Weights of a small GPT-style language model, trained from scratch on English Wikipedia: vocabulary 6069.
Each number is 128 + 32 x the weight over its row's rms, rounded and kept within 0 to 255. Layers, rows and columns count from 0. Numbers have three digits each. The size before them is the row's rms in percent of the matrix's.

# down: layer 2 MLP down (transposed), 384x96, rms 0.193, rows 226-294, columns 0-95
# up: layer 2 MLP up, 384x96, rms 0.238, rows 227-295, columns 0-95
down226 118:136101167120149101114093114095103159075172126117161079134117166130066105136133143093070139134164136085156194165088127102082154146148117199165146079141126068094074139143130079146152174164116125164140138151146142156146086111119121056153102149110144164156073175175103159170129151128067126102
up227 071:171126152086099062119136158121141139137089187075095099098187148136147157110155089165081104132097092065113158157135129156131041147133141118111080106082088093122177121090150141108115175104158140149122099174159090112058181124131122148132131103179153103147081140183142192120129138152103104124
down227 114:155150176155122138110101127129121150163067108103101082103135123156154160111129119134138103111112065110116183135149145154135107138124148149130091118133064090027147125139145161062108131100142185166088141129162109106114154133137126151119099122191135129148134186255101142103109132141074108136
up228 080:135118083149138113121103193149155148089046159131025087125158151137104134122122100148146104174131146116115111189105113167184092105112115105113111111120038143092105137120147114070138169100165123190141119129150172084130150123105114141151112102164185146134100168166136161113080138126105084075
down228 106:181172132135130122137142113091175150123132148151041121129109063144140140140152167106109116096094144108160120128147174203160107111113076157114121181134121112026145136106087103107138125108116124151131066133113111111100207154124147148116115081150133118111109160246117171124117140120125105158
up229 094:139152099174153136120138097155049107070134105194093158102139151137165098117126157097171110105129139165119137132147123117158121130042111087127076148082078134116162141110155138104165133096110169121081108111218106148085173145172142115125120155114126139139124176127069101120128144167113099227
down229 084:115090161151090141107195140088127118161105080173167145127121116146099121070137162133163087117174186147104154116144107118110085202135136181112094103166142107095148162152119115099114112129165182123093092094091115108170120110095134099127180118115133129160143024156151088202145147158145075117
up230 105:079110152168084114136110126121149131106074138179105149113142123177039137086086114187151142139090129139145169175148151142110145165124068128141112106106152150116112127117070112056051147118178150168113180166117161111091135124162143119131084141141089115126151130140154106047120149135087096197
down230 093:136147158175101038154177121099130137084123154083139083125093104134143130173143120056119127131113082167135157185162199128118152082108205140168140157125169111111158132126140123129150182092140127082151168169139091116120081183118104125094164101134154110077141075135106091117098099128081095153
up231 102:179102053204133106106149101137101107151117100094056135122101129133106164106118172166116171143095135167089128149171095190198131106145119144115115154128124133115156182140063093175110123180098101110100157074192131085153111180111089089094121121112147172131104118154148069133129152151125148110
down231 092:128108126114142118133133126175105101085155095124166112100119075184100177096126119119137125160162163159148145145133177090136148160089120113157176135135130067254089178122163113140140123094170133118112160165084149131070162103124136189085155102091135153111113098050110100098085138112169122115
up232 102:156077054156153148114130116124105116135106105164062175073131137145123167156086192116092127080119097150146164147143161109121074117098195141133072094081133117121193136151093104148157126171094122124154183040138145122143132129134205101080099165123114145160095146163123169143128128126126152105
down232 115:087131131114168164143183097116091086129120105112090155111106137151095192127119090136096117165094084162139169161133129103158122140150096163160128147119053221165192098200133143123156070134172093166065130095124155138088058147099089120135122111115106114127115107113161135084157151151158110162
up233 098:132118079165130129139057119092135139134095131112109171071166101137036145096113083142173161112080135134129105138126115167142077152145084102172158168128089164112075131112122110193155114155205130148113141100164134148131131144074100167115099154141092156113086127148119122050153143176097143189
down233 089:101119080116157164118076096108110140097118129077149127151089128074110195118133147136176149161124130115147070155110178136077111133105224123190144097121150227133135173144084144063126095184109172162093146145110098142121142114140142114145091151095120138149080134140155112114147085073127102140
up234 093:164097160114144082134135105172123186102104092147137161075119103156155150123094211151106198111102118156166138176177128104125122212156159092108161093056105136103125135166089096133108134100121163114089099165116182113168141087110184146089122105118108128113111132124151119052141085098120136089
down234 094:138126138157176145095188114134122151144094145110158119118084151101130127103125105107187116125118089181133131159089131179124136152097123122153171064172142131153158118132101157135184141166108128151173160094125068161134154167130101089146190118063109099142093065010113096121136118061116108122
up235 103:149115174065124072077165053094100125159138153105106104131151164125125126072120078123173108161099096124098101141179142154128153146156164080155121140174092066107134115100107171160145096085125157103135166096108191103138137174177113128104108128151100177189185096168144125123104111063119128143
down235 121:129110084104111129179073110120147147199113144172069124092059139166103150083082085172133144150095088151073170153153165158120148098108124093145068103137131114024089133150120145099168167122129117167145119117138138132119145170198136112145112130174153116146133099197100103122140118137113129175
up236 100:136102165197133161137134166130077124148141126138169148092148069193160152103138065161118091134093105092107153154105147162108130133141126121092153067093096087127158148161082120083142112229100125159045191157103115108068121134134139105092119140134118118117082122150103153178153140135111079126
down236 084:101127121185131136105151139127169114169159105083123155102090099112112127149100191155180111180155136149115202141099113104089154133151128133108174082095081056139158146164100130147167130135146099132129164147088159082099140147142078145086162164114150107101188079068142110152096180077160111068
up237 100:156091118120078097160101127158115127109112220125110060094155098135125128063139162125141121135078148131126083171102116157192165179083105161125099161154128162093127149090158083137128128108094181144148204163139179114138197141105091079140122065155165141108126105152161163137099105107120150120
down237 094:109065112106134174217184147135112120127123130136104096186109129192108077179141189097054103153140122095106101170148113134074116119082092157101142163129144144177121107132121141167163048150123125171119119116135128118058106131136133200104134110118132145154107126091098150161169109145133104179
up238 068:170115159153154111128073122107097138137105129162067139086128091127151150129084105067137137138137121087097145146129137104098099086161144145144110161093092060114154150061186144094059130122132193154117210208181126109107133103152105099156082098157121179127112160180078143129147144133123102123
down238 091:127120121147099125147129120089124160124071124136084087089122095120156176124129145109090115085134086092122185119116145105143109131132172147169134117087137096035126146135121153098091159143143186164094183135180114125125127140157119119101116145215158128118125195248121101117155110137062126149
up239 114:124124161122112087131133175105119119134105143193142109103117107166143163089089089152117094142090052148126099204117135154114082144183153056111063110124136174109129149095154130152093168130214116156157100108140110136096152032118109104143122111141126150114067180173154093150147154145125134112
down239 122:076129126103089118140094137096152117089121125136082130175118149150129106116168083128129135138145105136183136048160137133143119142131168143105093078077130146132150166104148072171137118183128091152066097146185179139100122142133070175152189089110167137122173178148095080153153134042156102156
up240 099:075137089162153151116116137162137160126144138166129128131120079154097192135115130152143099082191109147170065176174206122132072141145132065141131089110147082116200139081129121158121162109198112126056126164122118139086177098099148163132100138091074144157087142152124118096144162157121121140
down240 107:134096116094160127141111198129145107091114129084095134151115098130142183129164094129122099115121134147122121123140165110161089117156144103119133114117179076203110162131148073187130118125175094115067140144099135157097170143079101141169107158007096166141139120113113117097151175149211157110
up241 118:162047088108127118152143121164168143103138106117077168096096090172132153089153171138109157101090112116076165146145164124127122163165111121136159118132112067098141102121131128103113181105072192105136164149131107054150188134197126118073130150143118098088115136153062146143118119137110212107
down241 117:106132182153098128094165127159189140139126111141077144066121122094140035143156159075179079167143110090148137091122203123169125136137132103102131136110156122117136130150123118188165112166097161078131111151170138151109166118160129127148130161151101062109117121109131087068114104045129194126
up242 113:127148107113047102136064156104128126099115131104064086100162132143077140144124177167100124111089100174104146135113205175094119129134188064142101123126115141102132111118109157089116151146155116136161131099147176101127106035178112154149094167150096067158071155156154107140149094143127165102
down242 117:154114140121205071099100125173107173144132086089084145104104128138092067155158125119085154138146137177122111107146139132166132187118130143089125165155127099066130177139125081081101124090081180155139107142175112095143073160102102105163177147177201113129156121146105115132134180105088147068
up243 096:090091073104068174072125105101097108103170134092133031100149103150089131113157156135168150157071111093104145122092119163139114177118107152200101168159118132117162138153116195104115099135156125187115157114186145101170100185141126093155141125105180132104120121160132155106126132124092139193
down243 086:161207157182117162063132143126190138160100126164161135092091118137138084150097076178048108111126094170116138110131134063133153110141101096130138139125100116092147134054097123175151094083081157153138092126137151161147150112119160164083135124192142114135137125146093078072172143165157135132
up244 105:071112165138173057130077135166139164116077163126078151102167091114143128065133118124078064102095148167136097141139141123143125196164148165090167095187119136105139124078106106164118156118126142143179167111080190139201133119162115137130094097169169138147111112160129118130142099089075144109
down244 111:178153141133127117197052120155159129105120153126174117108142110159166075130083125107092095122120146153108140108129110137180129099137143152139126156106166124106095139130089151209077116132155046126212145144168141138187132163085074104048112096134160085157125138120127102102142120165073150141
up245 118:101115121202119127138101106149102104131118103122104112130131109171132116096163133161131195099136082165182142124184107151133037115128195074139110147066131090110136161095133155170133149127109091189104116113160148103016126108118124108117139128140109126117095180139103158089112114165129184074
down245 127:143094135138153164101144149097139120074096137109135067100135107135175106079118099106155139103176129145138071150156126093088142093173130164113121195083147111208164124125126128092174110073118141133142144139123030089107111179161136133078142153108135164137141162086132165147147122186170172064
up246 111:178161092131136084127074183108157142159151144178131106071128156109113095071131086171175178112106089125148153151147093166158097127139158155143144202101146128116069169109106159107123171082157120112071118119154086076076130131179118159180117158133083132066102124128104147079107129139084148120
down246 102:147175134071108117204190197073095134166120121129159088132087169167101126087135107171180168105123133131095137130168118116168133149123096108098092140112174185144122120146053128060115145185093134119110200150105136091120158127140137118167125126111092112086145103140180138085101111138091088115
up247 103:126142120136090156158216146176166110107097123090092161135113198148059149117140113084061170102141123157167149163165155075153106110083139127147132134114176086120207126087117074173105109086126118110123128089150130158100156152121187128071127097117129195152143135153100104136148127142084149107
down247 098:101130051136105168118086095120089117163138106122096098218116125092113114111119103191140083109086150093147136117140148157181107150199104140160112153112148152133100217120156078125119151148154105076093100117153128066126205136077126167133108145124093154161110130177177159139105117153117154129
up248 101:106150109142118147125139149118145132073150196104079157096121154077109134124090169132113108071100144123101096124201193143129092113063169097076088109123131173108134185148154142107107178106104111107131073105168144123176141128154111115129084146122096160168122119170163087189120133096108097217
down248 102:136138171130154143175115100049185146161091066123153174154137125133122150124135125099124123145169122109135133094134102109136087128110180129140161155117108083115163129097129074114094133114130160124105069149112120100083163162163137178127163021173136114098192075116119133084196143089166077132
up249 104:099105127107067101148168154126152130108140125112106125054108127087173105122146115131179121137133144122165096151194091173128087147148139068110185082153095152120116140132117147108073205098122189137059109101194154127169132092087154101119088111148124182171083128158096085115095146123108099162
down249 107:082139148143081190146147158097127140089208079159133079124091172156099136080124105138128148126127129106098107143129107144156096074129147140171130157105142089154130158200181106118139097149126103129105128152191024143079132125107111138124095138148153095169099050147121109178106177146109160132
up250 095:128133119107149123118160146147110179163137163205074173097178148102163136091087151136070060065170154122108105131159150103135156141183104138177068130050075109116124101108112123131117120174129195135157137119113136146190133117139131095132115157150134150125113117142184098070089063107105133112
down250 092:106099076185174128116150132139134115170103143105174110160142141069127091086117145111075138113096119116104129104095158196050122090127147135075136160148103136141159129116158157165111114120182072184161129121094045146194136114125142176129140131083173143192162101111133135088095161088141161108
up251 103:159166097139127124112123174099138129150095204103111132141145107169156134080152100175161137085085140192129089174154121140142145090107128106165163086090091114109082173109145120099124107159126139161073073113226132129107168117140100132150111072156187097069132163142121150139108090080072110123
down251 097:132135071096135120092157114145145090105086138124151167172064066171142120145147156082154118179114125151150133140068164116116207135150155126101134130143157087091100193105043150134096087159139092110134107143111129145113139124146173123126114156125086124163043164118108136213135098090157114156
up252 121:177132115184157056092081120179096147140134162110120159103151114175093178096115126116178119107101115203144102134108159095152093126137119098123124137098092126099132128122156138149169125124131190101182088169189118140081120077150148098122093161117109145213104122151128087064117080122093070135
down252 117:129095135149191127154095114135109144174090164061098098122161162165054198158185083138128177176119131164144129169085156079086083150155084093125143169125144119080137087154086096141125093184144157115140116145140133166132112159108087088086151176083150103148122077124156104125142100136109105153
up253 097:151128103154087139109130099099094147098120096174164139124202156120115152084082147158061147093131149176129140164104159198118116083124082131100161133094157156107126175115064126127136157092170133182154150101131110159096136145116122111128117093147065119082140151130122104060133197168091169200
down253 095:124108129089133168133139061154094126113110148118228097107108105144115145121134139075136124136097092150078104123098109122106178185203088116134120137075198161083105112074136109072174099138185089115158139146178159111142144160117120151160113111183134150058141110127156115153122175094140160136
up254 076:130096127108087093119138104119062159066106167174112082115194118161094167117087125064154132093108112126075104127093174090130144129102170128154062076082107103086123123109185141097098211129119188148123143099137111132160145083162140112103133116155137128113159152141136184127157114124099192094
down254 085:138118117146094127106140135134093174107107148161104086090199113143149169113129164075131147051103070123123146089108146075115138139135143163149103116091130089077127114127132173088123143107140165156110180120163167144124135070200100121075148137215137101105150153203122144121145092148054161140
up255 101:128088120151105145130161177139134140104073139128097142085134138148164099128125149088128158129075128195085132128191106081109107146149108099137142145091121079136184105159117129107088126122113201112060131092233164140155132084165210086116110118146091117149063119150107100079120119150108125152
down255 100:142108119124162100192161181077128127087172180153124067219103177127162181170150107123132106141124130128135094141102055108136114115091135140155095128082131121136162130162130131067143129118099089100116108037162106139157141110128129139074104152129141111114193108085102176144159082157139172118
up256 092:092179096154073145154089126108148111110073107116083083107116141113150103131140075177191158152184133190088107157115194190164063133177126139105106136150123175122092165113104182089076163101125111102109136119172168109170070114080127149071105152156167131120090137140113128128122114137131143113
down256 084:161132196021084177144151114087116127112138095117113142118106129114116149180139104134114115139134114060112099136130135115146111075087187155175148163161130115203127097150122132162146117096169184163091119124122104165061169140148124071141143124119037143137171115094157177119108117130146138147
up257 114:138141165140169090166126065165094106075146173106135074119134112115152128081059094158136131118134092101167158154189122166137132098112109137081137111113164039115101115177100115130164150147092134117136159183106096130084129120142105095108142110141098137136124226148136156143099134187101096200
down257 102:084125162176103116160087154098106137098108140100100089123164130134123152103125147205131174104093173129139133142143138133146132107061088109154095056114145124089073115172074173125175178133142098168143133122114122143116109102107041131118099163159104149167228097147109102124136164153172111168
up258 104:086089083110105144166141095150129111082111126116110089160192176183081089129156154116142166149069139185115172140132150139130141125144124118111067095183145138081151145130127152105065108145164129099138125120157170123102130095159130081066080090138127129060144213138119159103145169116074138170
down258 102:194189130112175116089150091122078167140094157138156141150170138055149142092099152082111113163150128141108127127178097166119147099155157147122089105104127116081115165144088115109152144094115175183198118153166134046131142083143104066141103091193151129093139142128138108087111136128059126127
up259 064:122145108138107127117137075147089153071147113166032068101089107163148112127130122117139152083118078125122123131167137085126114060128151126142088117074105079107202132099141101135172139126179140186114156129152163136077168077123137133076126100160136149097139154142140188083115102155063114174
down259 085:135121139104090101127121119133087164083087127146092110081156116152150208105124136111142131074111061146126137146168140099116121129147162105147139136104120076059149138118116159111129167108180177188088135126169115106097138122175134105096158135207130110129126201222120106096143097161055140147
up260 088:051107178121111163113143138084092156110117158082083148129143152162180144116163157090149140113055056104118103140140173118068084125086074092142112130105085115096166146117204159121180121122115123136161198097122148127133135111147118110132081093162092152146197123158083138147110087138112137108
down260 090:101097214073096205100135131099118144114120117132104128140118120166157177111161114062141091126126032164116120134161140132074102160114157121190158108156084107079154088114134175111161104117110139184149147112126096115146114115140082131155137148166090142102132133181142148165109130148035144138
up261 101:128111148113131125189136097144077124096064090127157139115121165119148067111129110149149162139118150169068156136182093088124120103085108103154136104136108150091194205129185160187124112100127099106172112121229126095131112155147185104100161103162137145060142134143116144165096115108127128175
down261 092:116105138139140118078137091085191084113117144144075148093142140131164134161198162143130163088149183065075107096150154142148130113095103132082137124108085120144063146122083144163117164111160164147106112099097073142116126131102224151105093098162111177148149128129155117131136140192119206099
up262 106:128136169151111108145086121152155134167072153107095105075141092114160091096145144093134110138094123101115107138100096165192172129163145119118122154108117099108122150122128105150141140194129219129145109189156072118062093066093185082114105149164167131163108132160169160124058072091120125105
down262 123:097154177139095118199128134114177117143079133179105157111106094161179114136096180108064150131165099070139123145109131104137171180194120113044109144090104099108126083163106165138164128094101158183160108105129097162137072150129151108139082121072140135154108142150147103133069140125185114142
up263 111:190105159163090080159120124176141130126098111191138144054146085181176136067115132116152078155075129167119156128148109114123115094123115131122133162126092071088120115079143120146114084144166139112142118151170105081161125146138179134149100131148177112112149140151133193028119101146109077175
down263 121:098170116125110153043142164120113199097161161107056134128102101084088169145108138186079125099125086098086148077091129117127149148137148157117149135152158152132091089113147168138155182131143117154113088142093133176151159129091117133123229110136104079137123146152190137072087152159135141108
up264 106:101096078161090047096117082114116148092114194161082113135119177114101142104073148139115156115128130121141180153127114155109149111131108147120123146143211105119101154124135177134093112132145167130129110128100100138182144148125123175120105125136103236179139092154188082143077144133098107201
down264 102:116083161091112055172150139109077170166144138147122107087111092101171142144127182176123088121113113183148072133171124110121116124109137109102132130112159137041114077083130139144121181122125104194095151146123114180152130169136189145087133104124156110125100137231162076154106108107113133130
up265 070:093148111157122105112048129152123164131121157121088159074090111163155171095070167101125131095147101118105179119159160103139063134117146133175111114097127109107228140144132160156149156089134119179114150122213173098149113073122153113101149130152138177129134165141110124087139116133041112163
down265 085:122131113140089113121145131093097137118103141152073125057127091163141212101122150120103154090114049137101137156179150123128110166112168099140127102093100109082152170148108203104161142105125150176087172102175135079121137104156146098107142118214112122128124188178107104109157131162059128160
up266 114:132154123119150164104187176074163154100090156122115134118174158110142120114117084120118184113149101114067118120118161113080117136093137129142106120105119119104183107084123120109073166152116213131161191107131082159159151050195110071116122090150134152154145165153151101157084069101117159085
down266 123:129105178089106139100209165128128208163080048145144121165134113122121091121107094103078118147193122177094131134117154123101132196132081091154141083143103148072119113159180171108076139127164146110130121139122075080106110131191144124129105123160166109082135125176157125128120144129106100180
up267 107:105093054184124096133134103128117110100101137105042102075078184126160176100109147122128126127153095194101123166160133091102101096127186062113129139186133124108111156137153161150099211114057151147146158164167112110152092117097115116091113107139105159097117138152170103159173122144123157144
down267 126:173060061124131141108154108147111112123164117047129143089107150143119136140129112103126130104123162129116133180162120138140093143045183050119107179145062152106108169137190160166096110125102123192154142174102107116151157189143181142092083100157127130130158107182119129104153134110114119086
up268 085:095110062108078145082119119162033140121096137099152113106154066175152162126084224080171148125095120160139132128127130145100126158164152093179128145112047150123185143128138160176136151149151102159122158141154113165101078106154178103102114110107116130093156139117142106109132136094109084173
down268 077:056093172163098084169133140174135117147169140136149161147117170103102101165173082164159091114078182100099129164118125105166157122063091088129063127173129130148095198141126072122073147115090132111112121114113158108126155108108085144136119187128147145161119121137151128176119146170153147044
up269 111:154138112143097109114070174156139129165148134100150125085167088196129171065113158117136202112043067136131128169118185216181097129174168129145132134121134126112151119137118166128135108150133148152049155144085174159130090128093097157131079133120077152168116124160135134127096096134105136130
down269 118:163117089151143157158080071196128113151087135139136173135160198118134157077137165113148122148149083087166150099156115112151154178074058087138104154087128142103076107144152177104096159126132107127138176090140111120118192136109130147110089126141096169129101174149093102151171068085065122142
up270 104:113129115193088092140127156089097149121125150139088143125117148153107150107160150107104135085138068151126206115133211130115129155124158081105135175123126110115155125127146138038120177116104127205034149144104114137074151118145182154082091155112075155117138130137111134052143107147151110129
down270 097:072127102057129138177120136155111115096072036162137183084186125095149112113111085128142103119146151118166163111142191126100101123159096058133143190124150092050115131154136131189141158147149133119066104155148116101076157170153111148095121142117162115164131133161137164113141128080118152147
up271 089:101068168154103097121171154079102175150158145141144104137148145122168086100144153120112102146176105188117114156177108117169122111107131102094182160077161134105090161122189095155125141165171145129122141101099153150138131122080141096083073090180116093063179108162070187080160126126154129091
down271 084:089086112158180102078152095168116119119093175134120109193150072115107148163148137161129110157147161145160108136166133108138151095061079151087160107089074066135084144120159116138110107126066138170147127159197111137164135090052129171108146185123114182134111120176118159146078161147126119131
up272 093:150170089151089093125131159128125142142100176176116107101123176138112160054159105122151098097119116171161176158125149173100120142167200100114085127092151127127116129112107181086131149100195105177131098131168129174098133081142136162121046124124090046139177176133109149077133146139104165120
down272 089:191142110165117172165109156118131113160186125118145079131113105120072210136168062081134125109174127132100118078123099155079155148135112041155127142093135119191109090090157141066127167143123173166099107154122077122135138098067135153126106141107157087099152112140147132111121162166191144138
up273 096:147141142080134060085167102141140098192125134125147176116145122109107135087119094138094117089150139123121120147213122107128081120120176082137141137164139080130105150131156153171182184136122165161213052102154116072142094060175154131120100130169105145128119161131162100139154109153093081101
down273 088:154105168141096183150161161126139088118165136125166095082204141094185152166105054125122142122132120106134117074132173097095115133134125101145182102122154133148062082108089149150095144089148069095220174188129070096121125134163183103141110120119149118154118133128097120122093096130165113102
up274 111:074130107135166067131150111117152124122148174148111117115115166109164132150101188132142125110091123134155102186144165129068176148111133045037068103157150123123147149129144139089060175125102189115110176166109130079111098083105157169072105136146105184103146125136144134136166148112101107163
down274 115:128147112096142084087110111076106104138091106102127115139114133054141102147173112093109122116142139168065170142203106144121124119140186084113128193168131130063133127091150154138091170140138156143080132142085144158138109123103136136122087082212125117106117150251119100144156137162134122146
up275 116:078126155155093159137088062148162132120132164155117148113111106198124115094169148132176170083141099126136182128172079175167145141087103122105110118104082136112109169113132128112137154117113116149176182100112142130089129149178131086138130075121127149109167126146227126103062053166090102162
down275 110:103159100128071145131129110138154084116192128172157182176094070160072110153103145160121158115072168106145100128111078119128066138118160158102141165144091153219130170117104165079154102099128123090151099164110137166132097042140106160117115135128120148109153151104102157170109127160090180122
up276 112:144058081078137103102150123089178102156120176101144119126099074158136173146053144151155082116113087119131152148144183197120078142146183144189085175111099116118187139110153154156123069180122146137099174153124153158094133142122114150129068093122107176143105155163123140122097092145102096123
down276 104:156129131139115062101076105130143150117136155121161114162167142126113156074057133081157140176200130106125190140176155140120112106075112102127106124119123139088110094181093095126091120117161121111129162131136181112123138111084087144097133185207054059099169172122154135086142156150132164129
up277 110:149095142167138135098117167152134131194134111167105123062108132162179158076109104154135120141112106126132155112139142126161005107130157153142087098078121082128122143116057146073120191143078104130120204124130133119156119128162156143130104146124113124177098131151096165093099079188137165092
down277 106:166119145112144107090175160074171081160160114194137124161109144069174103084171148117125094158097150084130144120101116140197077175077166117110131168127090123202103106133175152073176103139090099092188161098118101144116136131161145108098160109068130168121099144144135150109097108088113139131
up278 108:122078127135122130156162056119123124096137096133097174149093067158148178129105125173068118122137102194129112123149090125079109152112192078127179146073148154095098154092135162113158099151142136146095126169152095085137165056114147089124102144170080168134060133142118151132147106168155189158
down278 105:148173186191148129098087024190148124152154089201153140130175142117078091150105060089130178165121124099125102119088124158085100118132127109154171134146113096083139124114119084116139148104136146142141109106106131175124143097078089142106109121180120157133115139171136101111090204147118174135
up279 099:189110100106084116064087138103118110151133151116170217137131149118118169128145191094102073082125097096165111137177128098154102132146184111141109072091117109128206107154100186177154119125126132146129131076150148096121147134183198153138100117099079145147157134158147104129136141171105144074
down279 097:151171160142180178111117098176125110120087099132123122123114143117152119163130129201134121132141117089120118175081101073108083122094176148138130174169172173088141130098133170131132070173068135161086106075112137117120117128066126123042091105153130157111186097167132121130211119143157091108
up280 090:175082109104067114165154117088135172091157186132145156132135145160110140131104144082105142104109113123100144112137100082117142168110122117098133149129165067109111134107079140144091147130158198161156223144119058084165136130209147121027135113137116142092131119129150118108150157118097185125
down280 078:092128166085111135162192123159112156143129079109109157157150108105125190149156102178154036155165089104166107137060184159147096171111150131089144101145135102161162110124157095162137164092136169088112074170133124140097111149091132151161174178152104119138145078131089111148096072126106079105
up281 105:148115090163152072127118091139075171117128135196110159128132159167178109097103158117123132125081134095160193170176103195167087179135088068112128100105113100126087082144111113132093203101075141112148122151178075148141134187166122124122117128123146116114099172143098140106077151122098179126
down281 107:162117093137156139162196166147108159084134089187156132061091106128072182142137116077127129160162110153128157108117089066152162105157087105099166131126120118191133180146101156151149102190154132152114132162104131140113079097080130134113106100059125175140091121088185146086124123172092136092
up282 107:154059140128109110134190124139121143076133107146091141134146187116110085077215142064166161120127126169084176140106129100105107099151103104086093104086168139106172117086120145172084142121104225145171159084146133123127169132131112107102091130131089108096120137158066142097086150142119160142
down282 114:072149097137130101094132155104078140114101121097064170122117122108144134108163146034106177128179117154121096106155119165179118091111142163121091183155174139094088062100067117142155113124115162163173138143166142159172141088127105049122106163166089133146131120163154171157117139145096168093
up283 098:145100137106163124123115167157142090128082107141172082130116135172083156127140120114149159145043118139113152168148114115130102157062106073126188123116109071105115115056235112131114140111129134132105128155185113109101148170117132104130126057145186155112097185136136176075149098130109078125
down283 082:108122112093107155109101130131098127148156142120116160112099152151156188137162106136127110119150188106132156159117160122111157154044155136157112173089147179139088086162060073136193121106101140100113147087105188167126187108127164112041094148149079101105114120086204132122123138174103134096
up284 099:107132128159140116002165108124087181120102188126114057125155137105126131140074167103122120134092109152127111189111115125168111139119106105106096123136092150085104111118181091134083164124095181143146154162188105095144144103201123129110146114155195146095139163151066138133106148089110117109
down284 115:185107088148159111149139121124118126138091128169079135108170107169140176156161142149138104153109100092135160132108140114096107087116124125149079181138091117043145106152180114123082121141176125125102137096183136086117075134156141059155122100205113124086159130223153076127133144116086078162
up285 107:122134147189133096145139142180132119091062127105141106116175108100149174098156123104093120162128111103121160151095099166181077103134087100151127122031088134096067094156177112163096194114164117127077111183197125136107122097123141110162126112153199141123099166175083116113128119152115150138
down285 135:151114162188133174131094143156142100130087142189115111099102139156143124118081118129087123071130100136179167118072137127138134158125155140170207152140118117053152130101096109077139112172118148113125181118106112110088110108057137091116191122176155108146108148182145160107038180106098137128
up286 066:137072143102105132095137137098113223139144173115037084098147154115167181108165086151118089112164063123125117144140198115139145087123128109144082129181089102077170118144138128127165184113125160148124171108138142131113184092151134130145054091130148105123160117190118132153122130132117078153
down286 112:142098126103091113119146106100107167127117153153116094096137142157137204114156131104129115098130033122112136131138124141120099124112155110181133128130113083038164140120169145094107164110149149164126165122180108125141129124186120106115112125210117121118123174250124118121087133126034119142
up287 087:210085128179107128091125043099140137077107144149093097083126117113089160125175146132178115115132132105139084151139176122197126080122121100121115149140032156085130152074141108129131173048132171089105165142123124090126139166139148095117141100139164137165110171158166137087111139163136125123
down287 100:102125139140106081101116122117124133100104158111116072086141076170191131115140158120117124133147139058150113154104157117135145083198134110102111098113125142021178127164134163133127146134166104194120151150113121135119103138138120089116142150199164085149113180233145088130094132144069121121
up288 100:115065122140075093077185107090097179139164178122151147147141162100131137133136132107079142128166057115172110119143132114122094084066106064072154182064147129122091155156125130124105164160169114143128140062126128143130096155105151163090071113169134126103146118160079180134126131191100111131
down288 092:086128111134137132069118136139110133137103153127170127185118120124146132153131171132135059137146114150165070119106081149160160127059088117107150109108121138131133122130099115114100092124141125174124124117197125130188089131066118130195094156166159150148088026207160158168098173176122091107
up289 109:159067134130107125102133092123096166079124144230135143104103192131096076150151149176140106111144111122125127128108088088154140142073122155157142167094099112098120141131135119121093148080100175153120134121198130127078099105135163106113139162113141209127138146162156174111055054140114082167
down289 100:119162132119097106058149143158107075136122106101133091110137114142129168186093144101171188169138104113057114097106156168119138118155118081115168118208112113127081108104166184169134119154099150125160151107095130104161163107168069077168167075116076089111112131131115142137162190130083171134
up290 091:054176163145098178086166131147095131139114093138100156114107127126140140128129132070151119136092107159133126157124188132144096131127127070109148118074164172105110185097103104103072126106182097174164109092172072132094135106157174125109079178140170127144147113127133046086165141156088193115
down290 086:125081170129157129166129097103180150089150155171144105149107155103098182131108099056112125103135158144152082141096036089161132118110122193109078104082084161179178118070163087144169112099109121135178123141154131099185131153127134136106154151093124111141148106055124154185140135090115154125
up291 065:131101142100121103082115097065111206129154140181080114080181123128129171110116083131115153135151041114138129147146139156107077183134126160146113114126068098113162104067104112045105106142193177135144140117114138083068164115137177161131098102161141136141124151170119182099146118124099125140
down291 084:099109153130088123115127107102126188138106143118117107113151087138128188115142129074108149112123042104119132121142148179120092149122128144168121110117107092050163101127135131073103135127181160167105156106150129105114117130167138129150133125202164135136123175255094099111112142145048136166
up292 107:127077153168057182124144082169097092117157133142110061071132161200156090085093169136053064132109098149132177151112130122141107186141117134138119160130124119107175153123109167087179108133123161138078168146136107122120139144116111049090142124107156196143094155145116103132139105151118108155
down292 100:129181134107093192092166110172131072194118107168151111092081083114087097136089143127110186085160135167092141124108133091160180143155190078118124144111133100084159159079131122149151139087139132097128158103124138104135154157146085090125133119098185133103117083152133105198082145176185148094
up293 107:133147093149130141116108082141111129112132124132114151091167106084229103132126121198112141149082130177109150137133097181197086079116067101117149108165079168098101134147130160146143165057134142125143084140120184116140117149131152175152076126122158181110178132166107100066117129111096066133
down293 108:102123119112141122135098110093083156135152106104157151169101125113195069128160069170110187128147152174081175107169111136079161102146134041159099185137141116087134090060140097106102154061173179096131140137070103082145150134155120145111120136148141147152144142149157136081149114098164132178
up294 101:117127154144113174060125155208120132165086107094116107122183078107117156088135152101059101135121084174078158159098102125151123196076120129159106101147130162088213184137122140149159152177082162068082171116113166125103132101082138120121120143126126134140106135168123144181107124139125117095
down294 109:135149136142129104170126158087140110190136155097123127102122108098123170094126186158127137190153102159123121090083067135203083127085136157190104123128153208101164088102095155121111077120155120132069165144095126061137155152119072154166141167169154138135088116094124114133070122146140071121
up295 095:091148089154117098106118127144087131085131088127078101121081145151164117148093215146082164120135107108148193145165122157112083135137194063109153178115136102128153077101115161127131077087138158189095140112167131067159122121184150124175108117117100163130074164131151080118179139113130138180